Each number is 128 + 24 x the weight over its row's rms, rounded and kept within 0 to 255. Layers, rows and columns count from 0. Numbers have three digits each. The size before them is the row's rms in percent of the matrix's.

# up: layer 13 MLP up, 1024x256, rms 0.0801, rows 998-1023, columns 64-127
# down: layer 13 MLP down (transposed), 1024x256, rms 0.0729, rows 998-1023, columns 64-127
up998 103:169134129101131133138145140120129119117103105104117124154103105109151129168124139108152104133107126118131118135120131118125123098133123115147138157135110122135134153157164147181098142113112086
down998 100:104085148165120101129126155105113105128137102117130122158136119106106190092162126143102101137052129124111124150120140133095152133144103168105114117127152163098159107148079125130153089151139124
up999 101:150113151118153142155129142138129158057151101118153097121114099128141120144109135163143128127147131107142137132106156135097070093111123079176111141155121122128145096109128118090104160080109089
down999 106:080114108127095084135133124119145167158082129147129153160123123119163136142155110129143071160101117122090108145158147117136129111179143150140139165140103112092158162177087110119122113119127117
up1000 106:136131152143118145139119124162115102154119119142145099129114126120136114137135131103105154146127089124147131171151114183142145072126133124149105126149105182168132101151128088130150151131114152
down1000 114:096100160096099155091137156152122123149081118125115103161114104124198100099139154131147112166118104133113103097128131110172138153140131135099170116159115132174132147114095119132125130159110119
up1001 096:117177127149116127140113123145132137109105089127113102125137157123168129127104138214112090113139140117118117141129141118129086110137132142100107125126150123132147112092125113094143132089103108
down1001 097:079111100148117174090136101142137126115106112110139123150178096164107152145122171170132117144106147190120119132103125149184091120110123159161152126115118132152138124145125113117121143137133129
up1002 100:168127155107128148138103117164132129121083131144138152143115116169142038140105119137183083139113123128108092135161106120130116116107161147145120128126098122154159137148181115078111130084130135
down1002 101:125108080118188149139119143085138131140121162106117181104144146139131198084112112155141133137132142132143129095136122157132115120103131117102153154122140123132107126179076132157151182153131121
up1003 102:136126098121136119162079150118134117147140115144136092129120137132109135142092161095160108116174134123091120120164102155117121102086094109108125136117150099138155125135106163128152184121118097
down1003 090:153127131135103120150135129136111104125106128120144125136091116149134133106154144129124156122132128097135151107191132112144097111144140110153146139090124116159119098173127112146149150144248127
up1004 104:146131120095132137113095095155118149170129127175099139149117123097098120108124112138133150080164134113107119108138131154130149143089135127124128145110133158140156124161166122129130117084103135
down1004 111:145169171128108131157174167106106130104122115113083112145106097118116167124149115117088120140108163098123119146118126093116091137126120128067133144118136113159127170142117077108129102146122137
up1005 103:154129134081088145137099130124108124125133080173143122143127087154102124118096147177126131081137152109135115143121108138145109163130123129180175127118113126159102153118168129092123131122110113
down1005 106:139112120112115138118132143136145087139068116120151153108131134105131120121147093118141136137152121117112109089124046067109169136167120123086131118127101140168114097138123157102160155163096105
up1006 109:137141154121130178128131124150135094060120105147181083119075060106142113149153116128113107106122125131141102170128108177155113146124146102111111148173107131128139123143158110081113121069132113
down1006 098:144112110122146083124126136109119196195141143134103166132165173168124141119078119132112141143135115119104135088178154096084154119131108147125139115076129126139126134117120153150159153160096149
up1007 107:147145142128167128118092134137131151146120141116175092119112116096116109105122154130134159128112175131135100161136099085110097133129069133124159179168140132126173142124210135159146117084101098
down1007 125:156141140134173085098107094091146093122117059104137148143105133111117097102106148122098132134079113160148086117140119123117131129132122153125197132149109107175124106126151124128117085112117154
up1008 099:111140131105131141131130125110122115144091137121140138135084136074143080124123130139122130126114123137102135131156121106080144108154154137083127112150075118151144091089159134127099150105127133
down1008 096:130137177103147161172166178178092116138137191131161169149140100174092143177116112095099126156107131143109171145101115143117107144116133118107104084095096151133128102134071122170146122148135119
up1009 085:138121107113114147114121139134122137135077131114170136108118140154146155156132116116138135152105134121083093162138102118154120099115098126118098116199111109117139140161107141123089145177130105
down1009 084:185120120132125114141165104107137135094131124147072109113179107172136130161124152129166139130154103196136102125161124138146158110105144193142110151088122127153102135126112130146129132142088146
up1010 098:106116174145157139126118135085116170152123116146185088144120132141165087124097082113122113136103132094151110134133151121134113092188157100153119136172108085148136070114119130119105114138134123
down1010 102:122129130155115100112130121125121178132155133132067148161142103102117175151131141106087131130136086126119111147133134124149140112135104090136120147137127129086125141149089142166101117048125149
up1011 098:114128174150123113133128141102142119146113115152136093133106106112085121097147106182093087133129111137163093114160100153118087127092160179126136105129153097154142083099118133109139160116132115
down1011 093:141101128116133120120141125143124116071125100107125126120110128143138120133172078135139101137124136140132138121143132121150118157112103110155141178149112129133134139145139122146144124105255122
up1012 098:149141110100140142161067127104130126109124117131127105117118114101109097084120133164140109145148143064110083144106119158102143137118160139091119153129106137119132085085160105114144119116111174
down1012 095:157129102131092101122129121106154136131145126127115110163147139165122030167138142132139147171134135144128126136121135108155083122133123111120136118057146115121181133155128129158162156121152124
up1013 100:145120175138144170162113124146113120114103104127136114145106142107128114110125125094114145116136145084140130170155133095089086113120148133146115101120088097131120104124122141153075143120130172
down1013 086:120138109127145143135118105171132124116147123171083122107161132149109090141127103090145144128115136110115146130114103182124135130127115140125140135109142108153122166109115137106098137150255131
up1014 106:162149127141158134135050133112108119155134098112120099117127120106133071129106142158125125096106081106143074121137139129099084130163080138130156107138108121152109125102119119133111129145124099
down1014 110:123146150087156094123123163149158117115175136158125104124132114068102128141148171142138133190163102096132098118103151136094129132101112132139108136120161130112138105125152122158135102140148154
up1015 094:187124147141119153166136135118091136105115140140136114165096107105120146121099151133149136079110135130121098196167139170129142110139085112098095121141139148124129097138089110139189145124115102
down1015 084:128092109128099127165073135100141148123110114152133119127094158108090143148130127121147161130158148113114168169167151092110099110113107149108154134099108128103107101158086125141098106125118110
up1016 094:141132117127144116167107150085102101121103069117141104156130166152119092111082145100178174141107139139147114122126118194126119107084112125106119119148151160155119100139118144143117171126123155
down1016 085:123160158118112173156155147148132116085136158080121135097139103143131098113132133168072137129140147080158132142137167108150124141158162085119107102134156134148133142143141095086172138148192104
up1017 085:135143121116147111132106164095085175113126093127137150122136135144177127114138108135133144110125125124113136133113127144122103102153141155090126104100129115200132123139145085154096139129117121
down1017 088:099165135095172153140155126104105121147097146125166165163083109138150093130128177138093093101152091117141154129108132135147160118115147144123146145165128077142133125128134124164127085108117111
up1018 098:105162099095074151121126122136167146132105124139126134148081137161132157151106134146118111120149101138123115131123115110087110084133110075178117146150132086128154080089130158087095175145116162
down1018 102:161151092113130154108144144130136117175107144142113144095136144168135117125153134131158085126134113166117106133116127107126117116145123118133182149107113139163152119099143093082143139106152120
up1019 097:109136122143180169156064163118116162137145127102121084133127156132139128101116108152106107118163130083132113141191136129082159114144144147121134120143153125119145098124123111108118112135098109
down1019 100:117108178078162125066143151114206160126129138137152124147113066142106107119078116147106133146148126144130106062145115115121134108126124156157189148138114093120161121129115155152112142127103130
up1020 094:146119136125095172127139089135114168113137101146111114106091126073103145139156104158085146124128093131139083111094131139107117102135114135191143117123093089160098154119185139080136166150141099
down1020 094:130116130079134165153145148140133122147126155110140086157141137134119109138132084104113109129116096151117115119131122152140139134127153108142141178121117149119167108148123138127107123109209131
up1021 098:164112128089116162138126092121137107128113136131138161098144152135175139127100162130120156116142101122141120117130119122117138151175120136118130115120100123140121157132145082140149136106095124
down1021 089:102129119148145114147115164073187130095128152115130106108136180136129109147151076164170123145135094116118190108162146101107144146117177119159139143139130102141146157135155144125136117122118184
up1022 088:110154112073151148113090118125118139138132154104126135093112164127184159144179076113108123086123107099140131131127102188092121108098153118060125177142120141185191135131166139138142117122129143
down1022 082:112139160094118121104136142123100102135091109086121137147147110122144177128169141172140127131116118106104104136101128116117151127122151141122114109145128110120136092149137123096124151196255144
up1023 100:148138115156124181156088133142113102147088104132093107153172155075134161103108148153140103094119125080117125126111127158090093145157154128132127135128104112127131113127129103111113109123097124
down1023 112:138109119144162142128106148127114151102131137114128118121117134065091115132163065124154116096108141137128107137147125126110128162121146109148078124150128192119111184133200115129137104138140128